Weights of a small GPT-style language model, trained from scratch on English Wikipedia: 13.2M parameters.
Each number is 128 + 32 x the weight over the matrix's rms, rounded and kept within 0 to 255. Layers, rows and columns count from 0. Numbers have three digits each.

# down: layer 4 MLP down (transposed), 704x256, rms 0.069, rows 166-200, columns 128-255
# gate: layer 4 MLP gate, 704x256, rms 0.0799, rows 167-201, columns 128-255
# up: layer 4 MLP up, 704x256, rms 0.078, rows 167-201, columns 128-255
down166:210184099099099170111199139174149147092138126144095128103129166191119156155163142089120110081148167143135111220094110141065117058183172117112087186055185081120158106137098146119043134156112090165134128091140104160086149144140155166101166125095147104179182073111156147136144117129099134120079099108167059146153167148177161131140111202142140115099148175143165152184100144129082165111157
gate167:120157089130125114125142171210155130090096083122101076109105137134121130123139135092067098131096062159109106093151102112126159096113140094147140127132135088087151104134103153105107179143143127123137135153112146133101118068175134109160104161136113113115020155154120158126126124123100120170118106124105127127138129117125057190180112188146177179144176123116158120097096129141099148135115
up167:117113129159089159140167126092130105172140154095077138128162126120149165154151164161151171207165121093134116069171092155089104103115178174136154159180155164124191105096147109087105035078069155094156107159089104099105099105206114118182128128112116106022129171113209132075106069132115138121121150129117143094108159099123137100131159193121130160149255155068137129097101145116121190139118
down167:159081155102108174153104159140090171187146108116162080136075140114134127140128146119095170189097135094087111084137085172164085150104119129132201135084151131113084165132092138160144153134167107115134033143098089066106124138137111097137147119135188161107141188167105166155106111123094110125137160176091157097134062180104121141164144105144068124096145098148157124147098138124143073165141
gate168:148129204128171107113118170127087152167120168113177106144101179102133202146170123113114125139159121131123129108100112106127105064107074116154116167188035149142133079159111149135126143145154160166137060126089147073220079133134128107113118106179118096125175111146139107213133082162113133092132156152100129157103042112127076136105115138139153121128037145177085120183116119124119164145089
up168:113145121144100172151166165081138126080171094163078103138134137091113058069077122157150138140110116097116131199160167152112125133169167146082120168122100101105174079067109112153155092152129148078109078086173171196122175083201136101055126111141150111108065096107102155045115094166063179176156105070139149094082132133106180092160130116093142045113117080097165116105099153101128138068158
down168:123147091136094133125140083131059135127113160089000148176123166172111127094044172160104118133141174170185150125153112173078083132162188120099050133137126118156168058073128157125108091138128164114107163119127112185065140147149112126058153148134138119132000194150077144124127129158155158184113088099140116145129170103099143102146175139140154173086151127137146127129158090149101153086158
gate169:125129110153112137152172144149078093078110127121132150095120104205143163151108095149158099145169113143163095089113136121110088131149081145168153129179169113136086139114062144102101093166124107108192117118119184142134128135146154201133123127119121113100133212133119173147118111108120108148086137167115162123143142130194122183141181093120167156144077128190131135145131118162154138142135
up169:121186113183076137081123106110059063164098075142099140141055155138125177153093144097104099160106154117155126135099137106085096176154189117137089158098143120098141110114150074139161156132139087114134127136156101128063151083142177107090074152218072085140082084147155112059178099165150102173136165090164144105105136188174159129137121132148107122135124173170085136090151125177114154151092
down169:114113160131125219186059121078131103145088120207105159089141143160097123168093113131104166112119051202053149054134170128145089104122110147138103124121140169118183118135168100122148157134164106149133147058174138180055106131113168131112142127156110148097143186076158126159143151129111135133199114105086161112090170118137124084079141158080111074121122126128071094080137110203111107065128
gate170:128157116142146140162162114107096102110155168089126159131137120116166115143158145134136090165110199140109158125170150174087160094153152099120110127160100143152154091134186145195151106168079144107104095142177110190133148149112181117144115094113108155143133161143196116101137097085117149137076170122106191145134116100142144117118102145073183121149149127107153161136083134173128188144128
up170:104118086176190138086068140156135121086089117121066082097191126146117171150130116130073163174136096141149164062116081174187127082102106149105097081106116135118151159122107138089124158143173127119085137161112126097149132141128090160145143159106144068109170133160159138105133040157150114129101104057147092121127121107160116134156122171176155143100156142133107149096136130172122097122096
down170:123110113154134101097122119138212094072095112125161147098112149143102122110142101112129247112121128105137159081119134148132151121134150126109154068093113108163131129167113154102096138143143091096109114109156170136131149094182143108091124124056128164146130073034164127115149150157109154100171113134095112104164148107170146117096140128108181105111120167131140129063089197157073127105131
gate171:191151124138125067151089151177108096137126132100082106106129145134123141163128077117118089122155114132140116127149135142122126087133105122157169131156119146170144093162127167048106109127118114085161099123125148125090138054141069124125168104117129051122144103120117128176126095111177140060096137134124133116162114178112159157142134113097138103105158131124102106112127123109112083157153
up171:065138133105107144119127127164121102116101140119167096126183068117144173164151179110141108117099196115104149145124137159094135175131184102122136162099143117183144125147052083067110179187109109174132169158106153145132188141125157083104092111119110095110166149163126078130112113148121128140115149115087093149117148093109138140077095165124124113131136095165102125164079131095130193116122
down171:118173145101136120136114137107173159101131109097139156129084133135177154145124130146162255107137166145117136100150111110133133142183118105125082152183097159165096118136136098149190112161051189166147183112122102145157164101152157133120175095100121160090116151083172112129107145118121173094135128085083121125136167120114163127128117144139126090135116132123111135095083180112129093123165
gate172:085135149098130119071173135115156126108145129089065134172133065193135138165151145146143097032160104152152112169134143168092088095100099112176116121128161143116087122171122119099135130085094079119096100124099142138109082090142068105207092111086100143166131110125164115121103105206160100152152095113134165113137142134118101138174096118093097109126111139128156077087064091111129186178153
up172:135127118067176177116055097159164178128095138170093122141111125142115161116103077107136126178146148171122154155144095188148151070091088145123083143188121169122117159183124139166085161122105088074101172095133161162063133126088146137098165094188184148140121114190107126133099129100155111167114166114136117118083180060094091162132057176163093161134144160145146155154093100119156154081120
down172:148055121120191146116103178141123147097141085163143106091141112114049110115065153153122158171187183072061176134128106194129167118077139161074136149115086111152083183108100158239075220148163136114081151099104136107088140174078148143124143086151153132129096124147149089162165149134119142103074145175125134102117120075153082125122155115130082124123155117131152154170108200120148154120175
gate173:127147117066078103108120089152137138099173116126110129111141128132127184132111110140145055133182093157190116110196132115149177102112116126144102146150125164175120142149133154084156098117131184071179185088148143168099125138193093182104084133138168133145144160181169138106158122209148126167161180069123111139103157125124164105097069110137137097144180174131114145127110084137171131108100
up173:153131069096168204142140109112153143146149107131152130191086199149075099117195157131106114137105143103125141163168139118116139167078123130110129171149081096146172154133136142126211122128117099121172076124107117102165106128102076040196155131101117162139090133151147139133153119132092113188116119137116125152088114139117108146085167143172145154081124086106154076116147094072122156088099
down173:146114176162167124108194102169063128120115157065141115144083102121119137165111126161150175131153140138117125151160098139082129146125083090096155102091176129105063195125152106160173101123141218094102053204105100085097095138155121119160105084127092116127040125090058100132146107074136172083116142167159107101174134132102136134134142086165109097103123087083074120139127126063197150178134
gate174:127097076079106130123115139127120195116072168095108129172108143151163079181152137176073088069142185204097114111059116094083118101113169148054174119099152102145107115107131063067120101163141158073119109127159118149081098093106056132133187130160123128062157141065133205046142152101078057165106104146114104123102072133178135152165178138173219136128164090183041117106047154195137145169098
up174:114153148140096071032149111111148105123130111121155050162112115201133119146150190178176151150129139121148055175106210195115119072140114143116118108176079174123099070098174128157174198156134119152089185129087017085063129209125155171094191142153107101103108163206116081105127137113169130075179081109129121131152111118174117132120152087075064118086138137141121085183177096111176177117170
down174:107102123183102193145089113102137081107163147168153122146199099124184150087092143182159222093114188107162075116109126130131147092174098063185121119165098128149095157147165146141120166104146058171083154140055075147052094120194170130109137136146168111147123167111086165120193176104155106149168082092125057105110078160179078124126089127064114100084174106126124082118095104148052157100095
gate175:126058100116129150130151145220086051124172146132063165167139096177184108132110158118081141116174107098070101122073075156161153150171162096060107115174060092103165112146141092118097155106136155150111088130166096128127139200146176201053067103109134043174170178099090145162138116109156089162153195141113153124125160132051145089101190133081150110139105170140153112139077149087082182121052
up175:138154124138111158132114131141066156188080066157117123105126114090052123156159077144112097047066137132082016177080149118103128123118120152151124081121126157071116105143209187102146090152144119089101149110068193089128133116106161133160113130128116158142036187087117089117173175131096116109100070127076122142136085125106151092051132137206116060100141145059139130124122162116132090100118
down175:163146151107180067151086150121160124117096080086142056153060106125071077130125075163126022114137165108074104183168138056119120140046165105165128115135127130089054142138133160168099045152156143116165108103026227088154167143113143128166127102138088145103128126002129078122103086113113137098125069095122192177122110064129116123101150119152100129124096152108173157111136143182158104062195
gate176:134120153149098136078173091116118136133116148083103108093091120103150173157116144158126119135112144140131147091131099197080178160140179122146154136156072118186135092112122122114114109176091129074116136116125151175146100073087090121154143136170130131148108162111177120106176112152075156085134117122124129118114146115122124112096127090135123097123116102153122147139128162085175129109160
up176:147136108122151081146042137160146155129125110135106120149148130159141137137112156132110134154142114128147114166107159129151126183107153103145062134129158131118131197132138142149113141130113118070181127149166113165128083134101132141150137130123079167145110115081154127119135118128110110145132113155140118104164125165163083153138145130147123147121132155180109102122156154109109197153137
down176:142098155069104126102134101148069107176145099133137134145098166073173094126173140123129097131121183107078126145125142134120133119102134112146130080097110114135125149145083144115133132123105056159157102114153162182193113140134137129157137124092205148085168083102105120132135117119142139145146094094171117114100171110100160131123112139091127090093111092140132107133143166132129122138161
gate177:134113147099130070103142141142142118154082165122141098114112168130070151178120117156127086144116098106061150105166130111156156118115124084094154056145172143126100141123106178156134097121163123096086109067103125111145102121140149119136072118123133129123121157150154167145187148161181097129193180083198082119151114118179153166142093184121129126144096134111117166115149153125196176091129
up177:175147173144128076155168149170138090131083124135146213098139087139112199177149106156131185112160167107113113164120186132152091174136126089087137120131076134119163102126129130117152079153139094107117176105096192119088119147185149174145124097093070205127145116106158117171167135119142128140162097132165199127145087183150118145126136068158136131119115137139109164105136103129113085114137
down177:141089075149152125134134133118154137111073135143142165142163130134065180133121121115124082140111109113067196208142117105134061140165134097146123127159146156138106200077170144082097093138080107149106019144130143156106136117113148189156103114142154099119084186157104114147120138119156190119122123102200115119171111167107170147104117205084070107126128087165103073135119134112225134093179
gate178:173165121093122101153107158094169161159124093118074178090077128183127113131119118131112124149143109126176112133097122153085073155162126098111122128081099103109131141141123122119108122142106121134123129120152178158149136154106124126120120173119128104111142126118093120087119087088112073104110133117164140159105123126124202112157097110105123092115137117114132108120124142136117108117112
up178:147138159144099119133096145142161163088091124137126113089106179088186132169162086159118115170105119143139043153157155140148114129117125108149145113126161109130152120130088152124083166118108135126124100155133179121116110075122076128109112092107118152122146141117150087104133190155067124158126128168152124136155160088109127146105111144146120125122118140130096114138130123135109114136100
down178:132147111136105095173130152104158118134127169147093160106129132173125109158126119145156182127140141139156107137108101138138119118114159146117152116147099136124188153122087174103171139143140096093148156126101121117110139115163134123150095113144108113036125139121149105157055116110151132159132145147131118126144142124127160142132120165141126118160123114167106111169144101137119117048182
gate179:137155163072148117108078134142150147104135094096151087115137135124138101124149165101141118112050111130142123145122155092111105107152103119124155188129150084117130144176134105120144145044140132130098083161127132056107153135166108151115071141102111154142090134065113119156095126112034083101150129079091086167151102097084155179142111145107132098161126125110110137151064080112174163150174
up179:081096135102080127174153093114105088160097177137103129164199108111093132100181095125125124169064147121056079130076172182125175178093200152136110133119115080146155095054073147146120139156112123134185138114125123127155135126100119176118094118127173119137140084104070088151137164113131151121060136147168138142154155095182107107144137136194118180167131141139098093132112148108120161126133
down179:105127074131150106147133144185111149156101139160124107098154125167138135210089121127114093147129076157049156152142154149124103142117198133141135110108104136125195168105105078087099115118145083144107106091076085166125125102089137135161153193096158089098147173180099097115079162123162200122034123147163198080161130139207172127113141092156145177143166139189126134149118158128181165159128
gate180:124125168142104117130122123143147051109116146094123139138108110135167145099132073130124134139127111123168107118147080138151099116119175089137089114148079090146094134071158066089151061155133114130171088120144138153156089109159142103110153131140119105078180186106101150161152111165196098166157136130149111104077130121127142119100086087101130162131139156143132130109106087167098146098123
up180:113101175050112102130127120124132098135118116125082141170112133109154166160099164123102134098168093157103152142113107134126159113070102121181044157149121162142123186067140134151119135104144126142139070143142122156147077074175159128096156125118151101124115098125152148149121107164120099167088177142181141099106133097094124159165117124166126110141136169091134143089139113168100111162108
down180:143112165067070111109158105151165173109122106126191146088090101120106067165098126147126184147140126130161154120096139118118128094129115111160134136101153147125160099111168118137161179098120086102104163134090088174150116143144100131105138158114144183111134184152113089158081102120141117179129151128145090162098129172070141080138097161127079092128094167113080086117101117066157042119172
gate181:130110125112090130146118148152145133124119108115095124122120149136186088148124112164134107123098128116155102131084188144179149141112159109095064142130133095126097146132127107106097185116075116151095168124160153118123097130069113113057108112144074151129137122137126174121132127145165156094086114073108117113109131154114070094107097155218142114122154124150101166154142109130096146154110
up181:126082132152131130146133143131158132112111132150130161134174153112155163102090084107155166126141120165162069119093139155164113098105135107078139179147122115054097134106066119168079133102137170128095103072125148051086106165079076156146146076073140105123129143117139185106163131155126158115136113186103112085113108169101160121131143085147091149108099168186152116115132126114133085126133
down181:102157170115080122086219126140144141049077145170106164125169128142138137091128158129118131152123084117148119149131103158122149120123128116099135105072141150067113114128100131122105079174082191102087162115064156126123143134153080141109173104096111162109133123224174123111144170166097151138136052090126123140123129135117096146142165116155068105126111100124117165103097115094102089182105
gate182:160114102203156152127126152132090104095119156120141198076111154116129167146103130152138109166163102103131148158101117146176149105108122152100130120112124127147151137164136179170125119112141143083106207128157144129119119137098137081098101151106117115090164150140112101107157148108110124177133162150148125105097143157128180135118170056091135140078103091184149123120121105125119116121137
up182:147143163157165126106133158122130121134096154159134124129157164120130094150182144079125132146096089159153170076094120103134077110122092168134145112125137109140143093099184162145150129170088114100089101125136119104158152102086167167144179112103118120080100161088142144140196145111101112164076113105133112131109066077097099136109104105152112169145182091141121114109080103162105146100156
down182:173135119124131130102114137138087155105146131139165187129142113093161143131124154100134134119135112125155128134105118147156148142174145151165130050055138090147072135125151124159160098153139115143154130110183110094123148147148126143154113152132130083153177192135123145119174125114149175127118156125116073115202102137179121097117147101141107091128141130123149157166144114119174109149099
gate183:215134178147160133150101128153136117098130195066060095076120142134126128132164101133037074105139124127198096075119168192144135129149080076112109172187127120139130128075082089146111149121173154102093149106170132080056085125162074124178115141088070130158118129127107172122142147108152122065145096143125090149159095061231089143100160158133130180135135076154169087080146123103115101124126
up183:202104185107115118150173131208135144201126124127072101072166111079155141153118177101087133114134100125130148115144187126182113126141110211158108101176093118067160164135112115184116129121158083103111137160134190105161109100101138110101205095099128145129090170092108098182112113154141124188042082165138144099087090118129071142114146162103115113147173147117091107108142177156116136164136
down183:120171184144108126194119167204123154091153165132168127096068086105094119151142068132028101179072149178102150116120073177163140111102118112173108105124148093114151108111124122144133099109113122089082121124075107123070085117166111132119168182102104111169096145096170149166078122160132081126130123111141144164202123157164127109144123181118098099115132095155160131109066127151093162139127
gate184:115147153126112097106112096147138130153188157154053120124116159122159133105105109107111110108113054139122102193157111108155148090060155052184126102132124141110156137169147110134187093105133162118107157110150104160163158129082110168108163106197114090094106141074117146146132134131123106105164157174122158144120094136144145139135165112097170157122169154117127114078153181160143157126142
up184:199173162140128109087123124117101058127096123133107166146142132155164153114079161082141119199111094068088115143097134142128141120110200157128176053104146115166116180118098197166120142139118134154129158082171115192127167119140115121103096160123103057128148109131132124151123090131149142111167101059138103122131167164107174092133135117159162096101119117120094177137162152164123085090135
down184:147102077171121086119176116121095103125139106160142110136131128039072117126058142130140223148110113015000146024057133143119160134149150180112136136114114142134138105111090164143136187139127138150129071157212118120153088101157070120125142159080120144115135137173181129121107103117147111094103131128141089103182141094095154103151171055109109081142124100106098153087086080105068084149156
gate185:168155168166133102148110152153109097122144136108167108100140141125179159111131117099149152095104116085132146108132146145138135101127067146185092058130116074141138156111101144141140165162083130172075124144116152147203196112116107127121154185104093114110142120147110108171131053082108182127149102126121087152151177108114111169120132133134119115092176147136150148183079149115107115107151
up185:107091161143078106105087126161127146120121159054123142119120134134133140103102182098106129115208144071126080104172186103151124116093153116121100142179098129136135158134151127086140098071091149119066109132146154189119145075120132118089078174133133087132125098117173087134132123179124109115093093111184152140135083108111151146129095118110101131131108185078145216122151096144146099159141
down185:116106155125124104176133143116097124090168143089088134141073122135134151139115133099139173087096055108153147235115123106151145112120124129146106133184137184100085162151148141121100146103124048136123080163133108143159136071129132126103157142129140110083176140105124111173122115083131128206116101097085070143146053099172108096158124161149140154061160091149187120176140170157120042066199
gate186:160119094173164151152104157093111118110127083130098125182151133097130060075155058146159117113097128114179091094129166114140120076132159120109125137139103112125176158127122058124107111122081147117129078124184125145078107171139117109124131146167119146144134171069105132131109111145113136106109065102052103140111064139102108092133145072158159133133091072141090172123119100131149141162119
up186:139100153159156168067157131130148080087096144133137153119028118136068149095185118109113121139083172167129131141055094132077136139150130054088174148102126100093170126096083146112119141143154112152090132179139190113112151118137136151137108177092120183180134132102144099146154145185119162180145156127151178180126143087136188135153082117124095165112090102126112089077124089125142128103169
down186:105117104119150118114141163092163093051140099113108138099086118118160099146156112083173226145093113125142082140111196130110160144110108132122151132086145070136166080112116132130152139163083140100163094115091119149173101096142166154153137130097127149080173012144128124134113117135136121102119157160133163061102186166099128127132149155140093101112117129134134142150134088081115074180117
gate187:145114171139105101130087160143122099174136096098167136150133175140125101113136149140124125120037119120083159144106106152109105125087157113125139164154128127177123127142095101163109096185114137110155129103143156108108112176154130156161054129131106139103148107144056185074176126137122128131144161126086151119133117106111097119072123130122108130131138128147105128105124104125129132153162
up187:115109144134146104120169139119141099131159113102085134172151131135180095144150143123166141150139175137077103157124156124146188121157132123197162108171126104132100184132147147153136150154128112156138096082113125142104131121167135116121138131157142148127123141130149136153143142109128142100165127088170132098142130153079142095078142112116093149103079066075160113127176109155160134146089
down187:106118104150132150150152134135130120117095142102103130121140119127113134062141135149148087151111137231158087192104126102133127084127153098115093103205116189177135138135136110116133168092136123111109188106152109136117157173129141134113125170139135139139134103091135086157091142142116144101114130124135122125115110162149131160129119097141123103117103147082128118133105121105124087118114
gate188:161116171157085122163148127116159067163115083082126152053145134087117218099100126169121124187081168172095093110122139101077085161151063131127110065102102103057111160072148170082169141092168072074189206150046105098053105084112101096087156126151129164153130138141131105153105086101186093131091107153171116136167131197141114195178118132113125194110150114117064144173102158066108143139134
up188:098161072063199089150128099093197145092122111115232093092119177115096168126134150171213173132079094157222116107144100156112141172081168126101129143114066087122094099159168140077099184116045153128113130112100101086086107109155097140159099042105166125093120097118081183189105178168063135136127170173102166188107140111144084077121157119130102099103154081105136142165129168123089186073109
down188:090135189101159142154146113139039099144179134069126110149092110135129067152134041091074092150120134094023095131094085101127158126131146059116107177190133152133106099092161135150098187119095161128184091100136147132037166096136148086162122175169122149131145200132153123064100162143155117204115189103167096116090138091139124146106180077143141133131157107074114138139090127131172134149114
gate189:100129160155153132133110133167134161131169117117133112165125183129119129128134154131146129137103139095118114134106173106134158134076120125135155140128119127150156138131144137054128120132112127178167116128118133141134115162158119140128102096103152161125157138126107137081078115130120130121137146144122136121128150125135148139172066138122127124129148156132129132137126125115117150122155
up189:118170130162123120149140089065133120105097167095118142137110149125136143142160117147143131116088119177113157134099122161144104114128128099128153165131151147149127146167138154116127151134135145111100139160132124103133151112071148120120160135166154114131117159106110094126122119106166125158149098124094130158109154132125123163114148155092136143118142143109136107135152120133121072113096
down189:132121161109151171138171135176146141125107132157172125182106102144137155137130126152132133160125145116091131065148101116133119115131146124152142144107131121126098157090087126118163109161150125118145187144158118142126124120120098127111109161147100144145085114102163130119100155145130120162124156138141086153148121073123136114117108114149124143128137121120142105119127132154161106142153
gate190:110088106157112135168122116112128143124175114107141106151123095140099171136139135165140089140136132122069182179178121119141130176076107134091104102149105143133156104083104147111085058102143138106120146146153123126150114118124118089080117146118148023136127125122144102115118078082154158099084136162147117116161100109141118146116081134142105171185149142111139162122144112183165109175091
up190:139073096116145124125162149116078105105097196134141132110174131130094104122144091186161081096116154129166155123129149161115136106177135161163121127100103158093135114127153114106157100138111120152134110081129110157208130133156089087168135144081140099139120135122113112136109144103093116093169138139137118108117126110134126168127112135101114172134124079123146148152161102118112166121133
down190:138153162128139174188108139123164145128158121061127120127167169144184122162110093086136032117185135164156118141139124104093159115094136174143140101115116116145158138136149133134094126131129103140110153166128134140134121102159159118101106105140117149145108137082087125115136153151165142119133107128135162165082144103116118175164118113107062142112116118146133144072169132146173096166157
gate191:137149076155134112150062192107161107085197124110123042156118149149114094114124076208133086134150111102136107184124169153125140102105131132129100151131133130099106113123093096109070127099135150169179154094151124147132170133076134122148144136140121095148149137130128161041164173139121097169135095192119082090107094165095101120128174145165165129144117130164147116159087165136182193136176
up191:108154086079157155129132118076134156116156122173171083081112138175135102131041165143161145092098094148109156120144115175069132127080140153098096072134149074183145187086187138125200154165139150115183112170141109140129112138088136094097092067166158174100107114128160128116113165102077163161093082131148084097140090145128083129148196100081152137171075164141091189180073167121132211136166
down191:119101153105138111106073119108185145131150121142085166179103119123116173094107149166115156102074143141190108169113132116132119152138122095169153156130147179108115125184144185105112142109175122141094136183162102083075096097145114117089105113177153134221156175135116154153119139146111146106109113099111078133032168207137164136103048147113166172171158116109086108106161174133065183120062
gate192:100111096100119142133124162125103080127112111121122152147124110105206101163075138103137150108112174172170145093142137119176105078192168131129131182106104091154086124160126176136099154156122162132075086129150122179123044104127189107122107132105194193153142132129092140148135103148081063167091134120083140147113126158097129100083136173123094129107148057103167141107096090156190088127058
up192:157138152141120108113111087093141121138147132134102155114116140127137150144108129067159146122097142162139177132129144126155120111176147104140137163132116096039136111123164076148094103116118165157119135112155199094097124084094199076124145184097131121139153099086127120179233152131127109173111121170119103175114106187114141085139102130153147111123148133166132155097111129103131072069113
down192:152100146149171126098120138134104115105093173120149140128120209132110171112107137132133060131116105122062112178098199145169187106117076103100105082172056161095112125118125113124089168115111171151099103081143164121121092159109133123161130120159121127149144075146185079188149136116141099146167128171129157142118137165128080109146163155129214117119141093128071167139121186102114129149121
gate193:124166057153112102149128172124076124111133104077138154128142167119148121150175215226141094125083136100070129101107076079105125095108077112200140066136096146162087080114196110157124066101123121141083086172145170162173084154139094180123170135137142133120137120097138114098096155110168076116153081154146140105106144171185118189165195118082188106106167127178126125155147157148160170163088
up193:074172179205110159107129083110067127102089086166085069139118118149102105148158143130091134105143157135140128143147072158146122102085159155106155147139163128167147153098113119144188095141157139078139135109088110109093123164142136161096114189129142129073155088110135145082082182142179137152113139135145164179095126128182137203132114142114123164178065078109115101137068133104167167113059
down193:102128129105119169134121118134064095128093142156123187076182095094109136198118142156171094188144082133107077119154104148153129055081129133133168169133115127137111124116144133135138080136121166093123105174103118151125151134152135130093142120139141115074144060070134158086146177129093113146133108148113138143093160178164132132148093176115112135117162131187105128118038158143161124086101
gate194:106107138170148128103127187108137136182121135148123151118136137198102089098142133164163164160137149131150162105091133143083120105121089100130126127092104143114162060125098132085116110089171160113094103128119097158097139100200126144174138055134139133127131145130100146131153170090109119146087125161136107093151152135077187145111086116144117129147183109093159126091104139133134145152081
up194:145134127120145126091075146108145176130127128146130111133107109120151124111125104148128128142093196098145136166160134140098134169114074101097108174096117154147099129147130155114121066153136154133138127124149115145212074124174122090114111140088094178118155150117103145159098124141116197113124128125133093116151134173118142111114108075153122143083061098139150093115095146183237107122110
down194:170119167105158123140098157082137132207094100100129081125097147123106103059170105148163165112121121164175120119167121064111077121079112076117105137128117140095115136138141107070091133131149135186117071168133159122143096133118094152100103134136096130108133164074105115214162096140148123132136094165117099112160137178087133130109077138136125120086116101124154091073108161155175122136086
gate195:111097109156167161164065147115126146147183118138121121123090207151103179176128089082068118128091142192084149144137138159145195158134090095110154135070148051100143078099116046088129150103126141124074053143086140149136129154145088114115176105148168092151130096082059052160110224167136172155138048063136114158123111153096144175119152117143096170153088112149151123095082181091081136168134
up195:163153189133093106127104085095125102111145112068155112110145104105129178119108114164152170121120117116138177159086065176152176075147126091148201101175059137065103216206156148160125137155149046155086122123081148144126072069086152185105100146119068091112164160126150100078163080169093126089117143100094183086084100100153132179159189090076142181100089131103111126133163104135142100065194
down195:169117096133075086134077068132112106162179142139130119188112127066145087135129123123143089088077083186120117208053096112144229104137085151170120088170097082129122106178145161161124069163088085126160182082101070098112113161128153125136101103106115160141165116154159105083168124142102136140145178066110132111132114142134218190131118080085208149117064126118166160143136123139191137092197
gate196:135104146131131119142120208158091087112077108114098151193144160120149102134142116145067130137089113181122074117109129095147064199190188088081114181159107167115124073128074114120141123113164156107124108154143075139089064155173173111099152096158093136161116161108084190148118124133148116119079202089109137188105060130110159089116118097138142144200113142137105122148058082119140102113105
up196:172107132200110184066099105144146125159123133078132140154067129117119114167144094090118097115162149121129166120096136081114139143083097095165069103155080148119098074134160185101177174123166081126097040129120105114014197145133140165124150127165133134122175146137108115129065164113129102081161143140073116115169124110130189147132115126105162084113135148109106098112141142075090169157124
down196:149083162172097141038107107084146116111101113105162139125082149157164124155197166096107060114128108116200169118073130127164130107084172135131059132082097158098101134153164180133194149162137136148077105101123078142094178146092115147100126101150148135110085173181107157141116133097114112127162118118168189060128112103123169132142155151169121142114164096096130064147095151069057158155141
gate197:097176101135176135111118182137178114119146177135131117128107111155174082102087176122095104213106135170109140124105155132082144140176090095118062143165162083143115137101106131132187166155082120117077116110133136080109091125131095152125100116126091135130127146075157129127116117052095114109124119130164088135072124121110163099154149093153098086151094103129114194117034108036100105119080
up197:090192066140095147131095141118132165106093176063176139154104234076114148162146110167124164063061071122140167170102094128111117162100170134213073155125150170122101135170175139170146092092112115110089077084128118192171125214104141145078138150146139088164175099209170100165075180181135095131131118140148200156184162123129163159131081111164137128156151138154097155139128106070172202163159
down197:100179080152113137117114157143125149137059120086110127151024177181083120147150139110146098078085157126183160183094113197086074147163126172105127196159087157104106129103140098080132096137117198129113145113080104155152149169136166105113158132080153130085154140175114135152075183160156160092092148149160187094171142122163144183095158082112123111147159111125118141158166111115139150168168
gate198:151152136096145206120149146133151129164149151098100096149115140095192158142094146148154139128141125114109032106130182110140124123111104072147115107169167074089124142088116191115155166147108116119182130167114135139132141179151129157115134132111149139115134165133164145145090123167137080140142111090108127160135132089081102192096121154124162135117132100127119113098089142147161119154123
up198:106121100103112094111159174146146114130131081116139143104178139088180115157117122152102092108120105130146116107156120144126116170163124077166113179108142142153141103070085062135120144082152155129069152117171170081093112125088067135113108135106118143139110117127182126108152117127105147142119130174091121065118141169115125139156124148149151140117150100090148163108172141124150170136097
down198:125132146135111144114100113133070108092116107135150090181121113122157048109117149132110149151162102173167121090137109127145114131134054101166133124071100139148151159089170122136122165132154131124135106127103135153114119147140137173118098080161187124099097090073201144166166109161172107105134096156077133119123083157118058150148150181111118087135103103173170151120124120117119137181120
gate199:145154179124133110177118133168153163153105174167113086104136160104105093140156096117061116151193108147095165138142102120160163086123146104166170119123142108162083150139114177152090084111131109085201085061136121143138098162091107112117088143132112127099132109101153121133127193119075093144094134120108130048163068138087118089163170116182104149079122138214113154068128118151146165153109
up199:091076147168111147144138056157159149131139133155139197165091168083164105132174164132121148136099096149151149065097115119142154135086065120125058165133202154154192094159054121128104127095122162074079113095142079136117135115090104163088130135131166143110120106192144179147173115129106080134168145070191175156117098135167067177072137183073113106134115097133108102100111035072101059146100
down199:124149127154136095131119143105161131164147120115137103084121069126096095098152189132071044074153129217014112127143155173091122091171159132128166119094141127127129122114174103103105090142128182063138085132127159107113173099110142137163125159083123099126193064111097156146111112123095076113158143102111173096196112117074154108084137130118123120091080127056127111128097181154143082145149
gate200:139163157182149154122101164134092160130143155167081112161101159086141114131145110106099151096122091079127170121141141115105116155162163116111148138103162122163163089071099111085087116134108202137130086163165142110123118108148103132105070145081091132153110139122171101140155054178174106150161101136162138109181069135046163116106128088112188120160097129105130174062059125130142191180073
up200:090059084127148165070160125151100160112117214135152158124175136134094131123150135164070081084201094189084137152115171111141135057140173105095087092130101105109175132154130149111127086140117141150100109142112120114185129176129134104132172094191186125140153149157095141116124177081045173050089112152115127178103123164104148086158125083151164145072105134111090101127201121198098110102142
down200:082088105130165116136141155163098157229126124148119159106197121176108161157133128122103085108144158147120167150091151089108140128105175144099159140175099133106078128151118135180079131152069125147078097087097127117137123157114128102159171172231109100148124178081081142088071153100140122086076138162211147150149132088155146115085120157091127099085173105094110115141150103169171093122133
gate201:114089151187081148137152191104172135133143149114083181155165096121116102139160158127129172085133009131170165145207126189105050140164100113134127115077107062140182160158137056112114134147204115172094030152118128112108170164165111123098153156095173098161156138137132141197069115179204207149123122175115092154128117126072149207189130106086181198170224196176097165081084073094131082152103
up201:155114163200187115094151163126133052086132226131145177142118135160156085121159122108070111124166118106090066089082146132114089073163147134122139099170192072111188100095153089103153139171119169128172109108154055094198134159123167147095168117106146128165154114109101118145170077211141125161139087154199102175084189068141088172164158081109134107116039121173079135098054093066087233094163